Weights of a small GPT-style language model, trained from scratch on English Wikipedia: 9 layers, MLP 768 tanh GELU.
Each number is 128 + 24 x the weight over its row's rms, rounded and kept within 0 to 255. Layers, rows and columns count from 0. The size above them is the row's rms in percent of the matrix's.

# layer 4 attention value, 192x192, rms 0.156, rows 126-127, columns 0-191
size [109 100]
[[137 110 142 111 134 128 147  94 139 155 168  97 150 118  93 114 103 132 102  79 142 126 132 204 113 111 153  99  88 197 136 131 123  89 179 142 135 106 146  94 149 192 171 142 118 121  88 115 143 123 132 147 152 109 119 166 156 101 111 113 135 121 103 125 134  95 146 154 145 141 127 135 135 128 129 120 142 155 114 129 148 144 123 125 125 120 126 159 100 136 118 101 134 142 115 121 102  93 126 109 161 130 116 136 160 151 143 113  87 180 157 189 105 133 145 160 124 149 138 109 101 151 145 124  95 109  76 120 100 121 152 112  78 128 140 152 104 105 160 101 114 132 139 112 142 152 145  99 128 121 100 137 103 127 138 174 107 163 104 141 111 152 102 138 133 136 149  98 118 130 106 126 111 123  98 147 139 132 117 115  89 169 115  97  88 150 154 103 159  86 104 134]
 [141 141 148 140 134 145 129 134 100  97 114 134 169 154 145  86 122  98 151 142 123 160 137 129 118 166 125 138 154 153 130 134 147 150 184 127  77 106 162 141  96 127 114 107 117 156  70 142 120 135 130 118  77 112 141 140 136 120  53 131 154 155 116 131 153 120 110 101  78 120  84 143 128 193 128 125 135 154 122 105 131 123 122 165 165 119 119 141 120 156 154 118  97 170 132 160  89 141 114 133  95 124 139 116  86 128  89  98 103 120 116 114 133 140 102 126 127 130 141 150 136 152 160 133 141 105  84 158 125 134 114 103 156 149 136 103 198  90 111 134 102 146 150 124 149  77 128 125 145 109  66 125 130 113 116 132 136 100 144 123 114 140  96 139 110 152 123 114 135 107 125 117 134 122 135 150 117 150 117  95 100 135 169 126 149 123 191 139 172 131  96 154]]
# layer 4 attention output (transposed), 192x192, rms 0.522, rows 126-127, columns 0-191
size [104  94]
[[118 146 154 159  93 157 125 106  94 105 110 150 103  99 123 138 160 117 134 157 104 138 117  87 168  93 135 141 169  67 130 112  97 128 105 132 128 111 111 152  90  80 101 142 120 112 149 113 106 140  97 170 120 106 163 128 124 133 110 165  93 127 118 144 137 169 112 152 107 133 138 120 128 137 123 140  90 127 153 113 154 123 128 152 168 160 110 122 134 131 125 145 153  72 135 126 133  90 130 139 110 138  90 151 105 107  58 140 133 125  85 104 132 107 133 100 118 113 145 187 130 141 118 125 124 141 146 161 132 128 122  99 102 146 136 115 115 118  79 138 134 136  92 142 148 143 149 113 140 128 138 128 120 117 131 120 177 141 115 134 141 132 164  81 164 137 140 179 136 154 125 139 163 135 108 148 173 124 138 155 192  85 176 113 139  82 110 128 147 123 108 165]
 [112 168 118 112 117 114 153 160 154 125 102 146 122 111 111 171 120 160  88 114  93 108 165 138 102 132 138 110 137  79 128 123 140 156 117 121 144 133 143 124 155 159 111 161 157 127 145  90 148 120 128 143 150  93 135 115 125 152 175 130  83 102 102 101 123 121 104 148 164 148 121  96  95 119 132 143 174 101 189 150 109 151 108 106 156 135 149 116 139 136  63 137 133 101  74 110  99 121 142 158 133 115 112 169 152 147 152 127 175 104  97 178 152 118 161 139 112  96 112 141 110 154 155 129 145  68 141 150  89 128 109 122 118 140 110 140  90 156 113 162 117 127 113 141 153 116 114 110 127 143 174 131 132  92 143 109  90 128 120  92  58 150 139 140 145 112 125 123 120 145 125 164 121 142 142 135 126 133 124 140  96 124 124 159 142 158  90  98 108 105 135 143]]
# layer 4 attention query, 192x192, rms 0.168, rows 128-143, columns 0-191
size [108 105 102 113 105 100 101 105 102 104 102  94 108 101 100 103]
[[124 128 147 154 143 172 177 136 138 121 134  91 137  99 168 123 139 164 130  68 105 123  93 107 117 143 145 138  93  97 140 123 149 115 145 129 140 126 155 164 150 117  98 112 117 110 120 104 139 113 107 101 114 125 163 112 129 118 113 153 141 104 140 150 140 151 117 127  88 145 101 146 153 144 160 136  90 122 158 133 150 158 114 177 167 145 109 161 123 158 110 174 129 120 127 114 126 151 134 102 121  97 122 171 136 133 143 100 155 122 117 130  91 145 137 110 109 117 120 110  97 154 141  78 139 142 114 153  94 124 123 110  73 135 123  76  83 138 107 165  98  98 133 164 122 138 178 118 121 143 143 113 146 115 141 141 135 154 115 125 116 115 144  79 111 102 127 158 147 126 164 101 128 158 175 171 115 116  62 141 171 128 125  96 166  94  90 107 131 120 136  88]
 [112 122  93 110 111 108 101 140 161 121  91 147 183 121 200 174 165 139 132  93  99 146 117 113 112 113 127 145 132  96  93 110 129 140 116 124 135 141 126  92 158 169 118 116 156 132 124 189 128 128 100 169 100 122 123 139 104 110 135 175  83 115 139 129  84 128 170 140 148 153 142 109 118 163  95 193 128 150 148 125 102 115 132 148 106 148 156  96 122  72 145 100 128 154 110 123 145 105 170  96 132 136 133 140 144 170 114 103 156 118 138 125 147 116 147 141 151 130 120 124 121 117 112 191 124  99 124 141  98 132 154 143 115 149  97 144 151 154 138 143 136 128  92 123 163 130 112 119  70 126 161 109 139 148 145  86 113 108  99 150 105 133 140 141 151 131 152  93 125 136 114 115 125 106  96 145 137 103 138 147 108 111 138 150 134 100 101 146 117  75 123 156]
 [136 133 142  76 161 139  90 135 177  80 116  76 110 120 149 147 130 125 130 113  74  75 144 188 120 100 104 110 150 129 146 159 155 145 127 124 144 119 123 137 125 143 106 130 132 148 113 159 134 133 111 157 165 101 156  97 110 137 157 147 151  85 147 105 100 137 137 143 165 137 128 100 135 145  98 122 106 134  90 162  96 117 103 134 180 111 147 156 125 130  91 118 117 134 109 129 134 162  89  97 126  95 126 123  96 138 117  87 133 128 108 173 100  96 164 115 117 168 101 111 116 137 115 116 105 125 151 152 146 127  90 126 131 146 153 151  96 108 130 116 127 132 139 139 130 103 146 155 114 129 135 154 189 126 136 132 155 161 169  96 143 102 167 140 130 160 167 145 134 116 118 162 103 173 125  96  96  92 134 162 119  91 141 105 125 162 126 119 140 158 102 125]
 [100 143 138 159 139  82 107  98  85 152 127 127 113  75 169  96 112 168 111 141 170 140 154 133 144  97 123 131  97  99 136 113 156 152 140 170 160 152 104 165  98 130 105 118 113 136 118 147  98 151 109  94 154 125 126 155 141 116 125 151 194 126 112 136 124 126 116 145 125 141 148 136 161 116 155 157 167  86 128 111 169 155 150 136 110 198 105 116 137  79 122 150 124 144 146 120 140  78 146 137 157 126 104 128 128 169  99 120 108 131 127 139 127 125  69 129 119 140 115 112 164 105 125 102 133  93 124 101 119 128 132 158 146 127 124 126 157  82 103 136 150 129 130 110  97 127 127 137 141 115 146 123 137 170 117 141 124 121 158 111 144 108 140  88 152 142 143 123 110 193 109  83  87  95 153 125 104 107 131 114 118 107 119  84  95 100 148 153 128  99 140  98]
 [134 120 136 113 151 159  95 157 118 160 141 127 100  80 161 114  96 100 100 179 134 170 117 104 113 107 157 152  74 131 138 146 128 116 132  91 123 116 119 145 116 128 123 152  99 150 105 115  93 106 138 151 130 104 113 173 144 113 107 187 165 120 135 125 157 127 153 118 107 121 160 147 151 107 123 131 132 113 144 134 160 135 125 140 157 134 138 160 131 138 133 153 103  72 125 124 151 147 111  92 156  89 112 145 113 103 147 168 133 143 131 157 137 163 112 154  67 139 123 119 143  80 149 110 187 111 135 109  94 101 131 153 100 124 101  77 119 157 133 121 112  80 141 122 140  93 123 126 138 116 137 143 107 130 118 130 132 139 107  96 126 109 148 125 153 128 112 125 137 150 158 131 118 148  99 180 146 125 171 100  96 170 100  61 116 153 125 148 111 156 134 170]
 [169 139  92 144  75 101 121 139 144 154 171 116 128 110 150 117 118 145 146 139 133 151 129  85 132 128 126 103 133 163  78 132 125 145 163 106 119 114  82 108 133 118 116 120 114 110 118 157 110 115  90 156 151  79  97 121 125  98 151 138 130 137 139 150 137 126 127 136 109 116  91 120  91  99 122 127  97 109 131 108 132 143 130 145 132 134 137 109 184 132 109 131 128 127 127 135 108  70  74 141 150 107 140 120 135 123 106 150 148 118 127 100 116 139 162 117 124 125 110 100  84 182 121 136 135 128 130  93 114 122 149 155 125 155 144 155 161 127 164 158 154 149 140 163  37 152 102 144 136 126  93 136 134 117 154 147 123 129 110 123 143 138 120 113 187 176 141 139 125 112 154  76 145 109 151 168 125 117 100 119 104 121 137 118 161  98 195 116 167 155 155 148]
 [129 157 144 132 149 120 168 143 166 120  97 156  73 117 144 136  99 119 135 132  99  83  70  89 130 127 154 119 120 129 127 153 128  66 108 129 122 130 167 128 118 134 152  83 130 109 143 150 112 130 140 123 129 103 149 121 101 164 134 104 162 127 141 109 118 138 119 159 120 139 102  89 125 125 152 126 124 120 123 141 128 166 119 123 148 124 103 128 151 156 152 138 137 154 189 127 149 109 114 111 106 148 105 109 101 103 153 126 179 119 128 131 136 139 117 175 133 180 113 100 132 101 120 148 134 111 155 164 179  98 123 112 113 108 164 116 151 115 101 143 129  70 134 182 155 136  85 123 123 149 119 118 137 152 124 144 114 154  54 128 115  96 148 103 103 125 150 138 132  93 137 103 137 145 132 138  90 149 140 183 176  91 136 116 114 141 150  83 110 137 124 159]
 [135  97 126 148 159 134 130 146 154 141 136 132 125 148 191 126 136 125 141 147 110 125 133  95 139 129 125 131 115 141 113 170 151  98 116  66 158 101 147 124  76 121 131 115 111 108 137 129 135  95 156 138 110 146  89 109 147 140 144 152 152 135 123 149 127 134 151 110 112 140 105 114 123 114 115  96 117 168 142 127 170 122 106 157  82 120  75 147 136 159 137 129 108 112 143 140 135  84 120 106  85 117  92 132 131 147  95  82 139 171 136 102 140 127 115 153 126 137 138  89  97 149 140 111  92 127 117  98  85  93 120 139 120 192 125 134 181 156 128 180 123 159 137  88 141 137 112 120 103 119 100 127 133 130 128  85  98 166 164  83 154 178 138 106  91 161 152 131 114 152 141 111  89 129 150 160 158 100 162 137 116 129 128 133  84 121 105 165 148 110 152 137]
 [169 163  89 115 152 166 130 154 127 116 126 125  97 162 129  68 109 129 114 133  85 118  96 153 137 106 128 154 160  96 156 133 106 183 110 119 125 141 132 137 131 142 107 130 131  93 114 128 148 135 111 144 145 163 118 133 141 102  92 139 129 123 164 101 126  99 129 107  80 126 174 104  89 121 126 133 140 141 119 112 140 156 160  98 171 128 127 137 196 147 110 134 112 147  97 139 180 151 173  92 124 131 151 132 143 140 149 155 124  98 144  96 117 106 119 186 128 125 132 140 128 136 126 103  89 130 137 154 151 124 185 136 120 109 107 127 120  93  73 114 134 157 170  63  97 140 124 120 150 131 124 139 130 133 141 124 102 125 141 121 144 136 153 113 141 111 119  95 144  85  92 178 121 104 147 149 140 132  96 131 105 112 108  89 154 116  94 151 125 102 132 165]
 [114 103 126 109 113 127  99 164 117 149 128  98 112 162 127 145 123 140 120 136 125 132 116 147  94 112 138 129  69 113 182 101 116 147 167  96  98 136 155 101 158 139 153 130 132  76 126 131 153 106 131 136 124 140 107 139 120 114 107 116 123  99 118 128 157 116 113 184 150 117 164 131 132 118 109 119 140 123 133 155 103 157 139 108 108 137 142 114 108 134 170 147 106 132 160 133 111  88 109 147 100  97 102 140 128 101  78 143 151  90 100 190 136 177  68 118 152 149 136 133 113  84 122  97 151 147 119 117 125 123 151 137 198 132 110 121 141 108 145 139 124 117  96 153 104 114 131 170 162 107  95 112 137 138  92 129 150 119 109 140 142 104 171 117 119 130 139 121 169 134 137 134 137 140 151 143 142 148  71 119 161 158 200  83 118 155 124 151 123 123 166 104]
 [ 86 140  77 137 123 121 126 170 104 167 160 134 118 110 118 141 138 169 135 180 134 135  95 186 177  90 154 149 110 138 122 102 138 150 186 150 108 140 116 128 113 114 161  76 139 133 115 168 151 125 122 130 144 136 104 144 155 156 117  79 137 140 124 126 105 111 126 104  98 121 125 117 106 116 159  78 140 135 166 148 113 131 140 124  85 130 147 126 142 110 134 141  91 106 117 127 102 137 138 107 106 164 119 187 151 120 122  86 128 150 116 126 134 128 178 134 118 147 136 103  87 134 162  93 168  91 104 112 122 143 142 161 146 142 131 181 128 129 102 114 110  97 124 128 122 127  83  86 127  80 152 152 147 109 136 113 155 136 154 118 132 139 125 122  91 116 110 176  71 141 144 126 101 110 141 117 155 119 148 130 105 149 130 136 129 126 165 114 121  96  90 126]
 [118 128 124 130 122 127 124 133  90 119 126 124  86 104 120 144 160 115 132 134 117  77 158 137 102 117 141 157 143  96  93 114 138 188 174 136 101 126 159 172 126  84 159 121 148 135 118 121 171 101  99 104 131 108 123 108 116 134 117 152 119 178 208 125  94  82  70 111 115 123 103 137 121 141 154 152 162 167 111 151 159 142 108  99 106 125 106 152 110 160 161 120 108 107 150  93 113 137 149 148 129 109 137 146  84 181 176 138 145 138 135 147 118  95 102 124 153 128 133 117 143 106 125 153 147 136 146 174 116 141 160 152 129 100  82 103 108 155 134  94 166 126 118 104 125 162 137 103 106 147 113 126 131 128 137 146  84  91 142 161 117  97 105 126 162 146 132 126 112  92 129 148  80 132 121 137 151 126  96 143 136 123 145 128 148 142 132 107 135 143 124  89]
 [ 94 140  69 158 167 185 115 149 191 116 111  99 135 119  89 125 129 122 167 156 136 128  60 125 129  85  80 156 116 138 128 150 143 135 136 134 114 133 122  88 123 155 138 144 142 137 131 141 129 118 131 120 113 152 141 142 140 110 128 120 125 110 127 133 143 138 143  99 109  99 157 114 141 112 162 131 130 104 130 100 158 121  84 108 129 108 125 111 130 110 157  78 106  89 145  80  98 179 115 159 110 157 154 109 123 146 139 123 126 147 108 156  68  92 165 115 103 133 108 155 117 110  97 138 158 143 156 152 165 137 141 143 121 128 133 102 130 118 170 150 132 130  88 142 122  95 110 126  85 157 135  96 131 159 133 127 127 143 155 143 132 136 122 146 172  90  70 100 125 126 157 151 112 127 142 148 103 127 103 124 110 178  97 150 105 135 149 116 121 169 159 111]
 [140 152 124 130 119 122 158 137 120 136 123 135 128 170 144 135 134 138 155 129 124 129 176 111 134 165 137 192  98 128 182 125  94 101 123 129 102 127 138 146 124 133 118 145 105 120 109 143 156 128 125 103 143 101  79 140  71 123 143 130 108 144 121 174 133 130 126 127 100 120 137 159  94 120 125 148 167 126  87 129 133 126 114 141  70  77 127 118 152 170 120 143  78  87  93 154 134 123 115 171 146  83 122 160 111 124 149 148 157  91 109 132 144 125 130 116  93 144 128 168  95 137  90  99 175 133 135 160 168 134 129 133  97 129 138 140 132 125 112  38 159 143 141 147 138  91 175 146  95 136 137 135  96 131 123 117 157  57 136 133  98 116 103 121 167 138 128 141 142 149 109 125 132 129 105 148 132 120 134 122 102  87 135  92 147 121 157 123 110 131 127 129]
 [134 117 150  79 114 100 112 106 104 156 116  92 152 135  86 110 118 176  86 135 152 118 126 140 128 158 185 115 129 139  84 115 161 156 130  99 140 105 127 142 152  88 152  98  80 164 122 153 142 102 120 114 137 166 138 132 103 131 139 132  98 125 164 149 157 128 121 133 158 157 149 127 110 149 147 131 130  87  80  91 157  99 101 125 122 147 121 101 122 109 116 164 139  97 161 124 170 136 124 135  88  93 154 156 137 134 132  94 110 151 113 183 123 127 150 149 134 126 104 115 157 114 120 124 115 132 131 156  93 169 140 110 139 156 137 182 143 133 113 111  85 121 146 166 186 103 127 125  96 166 117 101  93 113 129 100 117 124 142 120 107 127 129 147 181  84 121 167 130 133  88 156 133 130 159 146 155 126 130  77 108 129 152  97 123 132 137 115 130 146 120 127]
 [134 134 100 100 144  99  86 176 119  74  89 134 147 135 138 111 142 118 129 115 149 128 187 138 125 133 118 129  83 127 138 149 114 101 111  96 140  84 124 125 124 143 102 133  91 131 162 126 138  96 156 122 127 125 147 162 197 124  91 120 101  98 137 140 136 159  85 175 120  81 139 115 131 166 136 147 114 117 100 145 115 171 132 141 124 165 147 136 114 141 155 130 121 149 138 149 152 126 136 106  94 145  81  95 103 150  94 135 117 165 139 100 120 102 106 122 137 149 136  96 132 140 149 119 141 127 146 137 117  96 120 130  90 182 123 124 150 132  71 114 150 134 159 137 125 124 128 125 176 146  96 137 130 154 136  92 104 117 114 115 132 172 144 121 129 171  97 149 133 141  95 121  95  91 182 120 137 110 132 167 155 105 114 137 131 138 122  60 150 157 119 142]]
# layer 4 attention key, 192x192, rms 0.162, rows 128-143, columns 0-191
size [103 102 106 114 100  99 106 103 100 101 104  99 107 101  99 105]
[[138 111 158 167 133 144 122 142  88 123  90 113 132 131 172 117 144 164 133  94  82 130 164 123 139 130 115 112 103 126 126 125 134 109 104  99 146 102 142 151 111 114 141 109 156 126 109 120 113 128 106 112 123 132 170  97  94 176 124 141 150 129  93 112 159 118 139  88  94 139 178 120 180 135 132 126 115  90 101  81 166 140 120 153 151 166 139 165 125 155 125 175 140  90  94 108 121  97 141 106 139  80 147 135 167 129 133  95  88 146 140 105 130 119 115 102 113  83 138 118  87 148 174  87  80 154 105 152  96 145 102  86 118 147 154 148 118 120 128 120 157 129 119 135 110 144 140 140 101 159 123  96 140 161 118 115 166 123 164 156 101 132 163  96 131 137 140 157 150 152 151 112 154 125 122  93 144 126  97 143 133 159 162 103  91 118 107 114 130 161 136 120]
 [148 134 135 162 156  73 106  96 120 122  98 131 152 101 139 128 130 119 134 103 118 130  84 126 136  93 119 142 127  88 134 141 129 143 129 105 140 123 107 117 133 158 141 118 111 165 121 156 139 152 137 152 163  60 157  88 154 131  99 154 134  80 120 152 105 107 117 133 143 173 139  95  98 214 143 141 124 145 152 124 133  99 105  95 142 100 129 139 122 107 135 135 169 153 162 105  96 113 154 115 156 104 145 119 169 132 112 118 134 174 165 104 147  81 103 120 163 126 156 127 134 153 158 134 171  87 140 130 130 128 101 141 146 127 160 129 148 155 140 132 143 143 152 114 167 105 134 130 145 153 129 110 121 150 131 110 118 126 109 160 130 155 115 108 150 118 147 109 128 115  98  76 112 111 115 138 130  71 114 154 108 133 142 105 164  96 158 159 100  68  99 124]
 [104 152 162 142 136  98  99 102 144 108 117  90 157 149 125 116 103 165 148 129 112 130 121 149 150 112 116  91 106  81 101 157 151 134 137 148 152 129 159 114  89 144 150 127 103 191 111 180 128  87  92 137 103 117 146 177 123 145 103 124 147 114 106 118 126 160 171 129 126 144 147 130 100 132 122 133 136 149 117 126 145 103 145 154 158 122 129 170 135 123 118 126 133  92 165 113 135  99  99 120 135 149 130 161 129 143 121 109 114 155 123 160 116 153 113  89  77 121 122  98 169 128 102 121  80 136  80 135 104 150  79 174 168 142 110 128 130 100 139 102 108 127 125 131 125 103 131 142 118  82 174  89 160 178 101 109 110 111 116 101 117 132 119 141 142 133 121 128 167 129 133 134 124 137 105 143 114 129  97 156 159 112 131 168 163 117 122 131 182 164  76 146]
 [124 128 145 125 156  92 114 155  65 123 127 154 155 105 148 119 135 121 125 132 158 136 129 125 114  97 100 147 113 127 164 145 151 158 183 114 122 124 100 129 127 127 155 122 114 132 160 125 113 114 131 126 148 115 117 143 104 117 106 115 142 217  92 153 129 100 109 124 101 118 127 154 127 116 135 146 124 138 153 153 189 104 123 128  91 122 110 134 145 103 117 110 102  99 135 139 118 114 128 136 187 108 105 182 139 156 146 129  77 131 165 149 123 148 139  61 147 173 131 141 133 129 141 101 157 121 126 122 135 114 133 160 160  91  94 126 175 117 152 152 172 154 120 141  83 142 135 124 114 147 115 165  89 132 123 123 115 138 156 104 145 114 150 113  90 141 132 112  70 143  76  99 166 126 153  99 122 130 126 135 121  92 112 112  73 127 123 135 157 106 154 123]
 [114 114 132 146 109 162  87 145 105 128 140 105 146 137 136 106 151 105 124 161 123 116 114 111  96 122 116 169 121 150  95 166 112 120 126 153 130 104 119 128 124 129 124 124  96 106 102 122  86 125 117 147 132 105 112 145 107 139 139 186 151 121 121 116 168  86 147 147  93 121 152 149 144 105 153 116 135 117 120 136 165 106 156 119 115  87 115 131 104 121 129 177  99 104  95 116 101 118 130 118 137 106  93 124 138 127 154 119 151 134 134 151 130 172 103 134  95 166 171 180 104 125 102 116 152 130 179 113 121  85 143 143 164  88 159  81 113 152  85 154 139 119 128 138 115 137 134  92 115 147  94 113 150 105 170 136 148  78  99 142  80 112 122 123 192 139  93 146 109 110 166 103 169 136 151 188 135 154 134 117 125 140 126 115  82 108 141 169 142 136 145 147]
 [144 139  94 122 122 120 152 153 123 137 118 134 122  79 155 163 167 119 105 115 118 121 105 136  57 149 138 103 203 153 112 124 137 132 177  90 151 173 131 123  90 127 106  68 121 126 153 173 126 136 132 130  89  91 142  90  93  89 137 139 123 152 147 146 137 150  95 145 129  87 149 119 139 120 129 136 133 106 153 122 118 136 121 145 111 128 137 121 133 129 100 127 142 139 133 125 120  54 117 118 126 137 146 110 138 125  73  96 146 146 162 127 160 145 166 104 126 117 113 121 123  96 153 119 116 110 124 133 110  96 134 138 105 164  97 146  80 115 121 161 144 154 119 118 124 180 153 145 116 120 127 101 147 132 132 151 137 140  72 157 144 122 124 109 158 146 155 123 138  34 124 159 132 117 154 130 148 131 127 130 130 124 103 146  98 146 173 140 140 141 125 136]
 [103 119 156 166 126 134 101 140 148 141 133 135  69  86 109 118 125 123 159 135 120 127 151 119  80 134 130  93 152 113  71 137 133  93  97 129 153 124 116 180 140 119 133 137 165 138 107 111 122 126 113 138 145 102 120 119 129 143 137  91 166 112  92  91 142  96 143 154 125 136 110 142 118 114 145 161 143 140 140 112 160 105 127 131  89 164 124  98 116 138 219 136 111 123 121 125 116 135 159 136 132 153 120 134 127 134 123 136  96 170 107 121 218  83 141 125 140 166 118 137 102 158 140 103 109 134 115 145 123 122  84 132  91 137 150 144 122 111 139 112 138 110 147  90 136  87 126  98  95 122 110 128 128 136 101 126 134 140 114 109  66 102 132 126 130 130 132 175 184 162  98 124 128 135 147 129 114 145 102 150 155 142 150 151 169 155 130 113 105  97 116 178]
 [156 132 106 181 145 111 128 125 156 147 104 172 116 118 205 105 127 145 124 153 119 128 132 120  71 105 109 144 144 141 144 161 169 105 147  97 137 126 121 117 116 107 135 141 141 122 108  98 116 102 144 134  91 138 115 119 131  98 101 125 144 107 129 102  91 113 149 125 103 137 124 128 170 115 160 111 133 166 103 126 162 116 127 151 113 111 114 157 120 107 141 137 128  79 126 157 102 104  95  98 132 112 130 103 166 140 132  94 136 150 141 136 134 162 115 188 157 148 129  45  86 140  97 131 114 142 152 125 127 101 128  71 141 146 144 119 120 173 144 162 127 178 161 100 158 107 112 122 116 113 124  98 157 156 105 128 111 125 121 133 167 124 125 116 115 153 134 129 124 131 127 126 161  82 190 152 149 135 142 117 142 106 105 108 134 107 107 189 111 108 144 140]
 [147 139  91 123 169 132 156 123 137 120 131 146  87 165 107  84 155 122  98  85  92 137 130 165 126 133 116 179 115 120 119 103 129 166 160  92 125 111  87 112 102 137 118 130  99 132 140 108 183 112 118 128 129 134 108 100 148 125 115 153 128 128 156 108 113 138 172  84 101 165 140 115 100 116 136 159 117 120 123 115 133 122 153 100 156 154 131 162 146 179 122 183 153 156 115 175 122 180 158  89 136 134 121 146 125 145 118 156  97 166 158 163 152 137 129 132 122 122 156 126 143 120 118 105 119 170 161 126  87 127 180 132 138  92 116  95 134 136 144 136 131  93 112 101  97 157 159 132 163 139 104 152  81 125 102 148 126 131 106 134 107 120 122 122 124 146 116 108  94 134  85 164 102  96  97 139 109 110 110 163  69 123 143 115 141 135  95 131 132 147 120 108]
 [108 100 128  98 117 146 135 149 134 149 106  54  94 148 149 153 189  66 199 167 104 152 111 165 133  94  82 106  99 136 148 148 142 129 114 126 125 119 122 127 116 131 150 119 115 115 114 147 145 116 129  94 125 128 112 152  98 116 104 140 171 121 130  70 151 117  78 142  99 127 132 175 126 117 125 180 123 110 181 118  72 158 125 124 134 159 123 119 113 121 154 127 108 165 141 146 125 123 131 146  95 106 139 147 121 114 152 153 126 125 137 134 140 171 116 144 133 132 111 114 112 109 142  84 127 115 111 128 139 122 124 114 139  89  96  97  99 127 124 130 182 114 141 110 164  68 146 160 119  94 124 143 140 149 154 142 137 169 114 119 141 128 133 143 127 154 136 110 151 178 124 105 127 142 116 136 130 121  86 108 127 167 130 149 118 175 125 137 141 141 136  94]
 [175 156 130 167 170 106  99 159 141 167 123 127 101 112 161 122 117 149 145 132 125 145 131 203 127  89 145 140 105 128 122 128 134  95 129 139  98 144 166 151 127  94 133  68 111  83 120 122 121 117 154  95 152 111 112 138 143 121 102 114 147  91 129 133 138 110 135 115  88 139 132 130 110 124 122 116 157 130 124 130 128 146 127 115  65 130 145  92 131 121 107  95 119 159 148 152  90 131 125 132  96 159 131 119 144 168 166 116 121 153 139 133 110 121 184 150  98 148 129 114 133 124 108 105 122 109 120 128  81 122 165 137 144 141 128 120 121 127 127 121 133 108  92 127 135  96 114 111 148 136 149 163 150 141 142  90 125 127  98 148 159 133 141 139 162  59 125 144  51 121 144 113 132  89 143 108 151 153 181  83  91 152 116 140 126 134 113 178  94 122 158 145]
 [117 122 143 100 105 140 145 125 118 127 136 122 144 151 128 195 107 138 137 113 154 121 128 133 157 126 126 134 132 110 177  96  68 164 107 146 169 135 120 136 115 160 112 136 162 158 152  89 151 107  92 102 109 101 102 112  94 150 137 133  72 155 209 113 125  96 148 119  97 124 115  80 120 154 196 152 127 157 127 106 141 135 140 131 116 112  97 166 133 146 133  82 130 129 145 100  95 107 150 139 133 158 152 148 122 150 163 127 146 111 188 135 137 102 110 131 123 118 127 113 150  94 164 128 147 139 137 118 102 123 140 124  98 123 100  98 137  97 121  98 129 111 118 123 140 175 117  94 141 126 121 143  84 134 133  89 123 118 140 112  92 101 111 130 182 129 117 158 111 155 129 131 174 142 140  86 108 138 127 134 101 117 129 159 123 118 120 152 162 116 169 143]
 [128 123  76 145  93 169 148 167 162 112 107 117 144 132 133 137 134 125 122 144 117 110  94 144 180  96 107 153 107 136 147 140 153 145 131 110 134 137 145  76 112 185 113 137 122 159 147 142 147 171 139 128 135 181 118  99 144 132  77 119 134  69 132 156 176 122 143  51 119 107 129  61 143 116 129 140 143 104 133 125 160 140 131  69 114 111 145 102 150  88 120 102 111 134 162 115 139 140 138 126 116 174 113 146 146 112 115 131 143 160  82 161 127 131 137 105 103 147 149 138 121 121  92 128 136 132 148 145 109 148 134 141  67 149 112 112 118 181 138 110  80 111 107 105 131 122 137 107 104 145 139 124 128 116 143  97 129 128 135 125 121 137 141 153 179  94  96 137 151 145 138 119 130 173 120 121  95 116 130 109 148 161 148 104 119 137 138 125  89 149 105 126]
 [142 151 130 154 102 159 165 143  83 133 139 118 112 103 101 172  77 152 135 123 146 128 117 133 113 158 135 180 100 113 150 131 143  94 149 127 106 112 147 130 148 161 123 119 132 123  85 107  92 122 130 131 137 149  75 136 119 113  98 126  93 119 157 161 117 117 138 142 117 137 153 129 123 149  62 165 167  86  86 152 146 128 133 156 110 115 151 160 142 119  99 114 130 120  89 136 129 138 112 184 145  95 178 114 137 163 130 112 135 119 154 157 139 102 128 132 151  91 158 156 163  99 121 123 147 148 126 124 170 104 100 104 117 114 133 130  72 118 124 134 166 109 113 107 156  90 142 114 136 135 125 127  88 124 164 127 139 123 120 116  71 129 105 138 184 147 153  74 144 131 135 128 111 178 119 150 126 100 129 140 124 104 121 143 133 159  73 125 140 149 151 109]
 [164 142 111 141 104 121  94 121 143  93 113 128 137 124  80  80 145 130  82 130 137  98 106 117 125 120 121 173 104 140 151 127 131 118 143 153 152  89 141 157 152  80 136  84 103 124 100 129 120 155 106 102 120 145  98 147  97 162 145 136 132 114 202 110 138 114 147 159 125 132 107 124 128 130 106 130 119 139 167 105 143 148 115  98 132 133  95 131 104 125 102 133 147 130 149 137 136 112 147 148 129 129 183 161 121 129 195 103 125 125 134 138 121 119 119 152 124 114  93 123  97 128 155 129 135 143 138 134 178 178 103  92 158 182 112 159 131 115 103 110  99 132 146 146 161 129 127  95 123 152 122 148 151 150 127 163  99 110 130 132 106 154  85 148 154  97 112 115 133 119  91 134  83 113 166 125 128 128 106 102  85 143 193 118 122 100 162  93 141 168 121  96]
 [131 137 139 120 134  90 137 132 134 130 101 152 137 132 104 129 136 140  62 150 175 144 154 143 126 145 122 119 104 101 113 165 144 123 118 152 140  82  86 152 156 121 147 155 128 144 152 144 110 123 136 111  72 127 107 144 158  81  86 106 143 153 124  86 176 105 151 145 130  97 118 118 135 153  99 104  98 131 101 105  98 140 102 183  98 144 113 145 108 128 123 132 128 140 107 123  93 126 122 147 126 125  75 133 153 176 110 137  82 123 128  74 122 124 134 116 153 122 176  82  99 111  95  98  94 180 136 156 129 130 120 141 167 127 143 103 112 157 154 124 152 168 143 133 144 144 151 133 111 113 136 128 159 150 119 138 162  98  87 164 136 150 170 122 138 152 123 132 111 142 106 114 107  95 117  98 108 160 120 137 145  90 105 195 134 123 148 116 129 135 143 106]]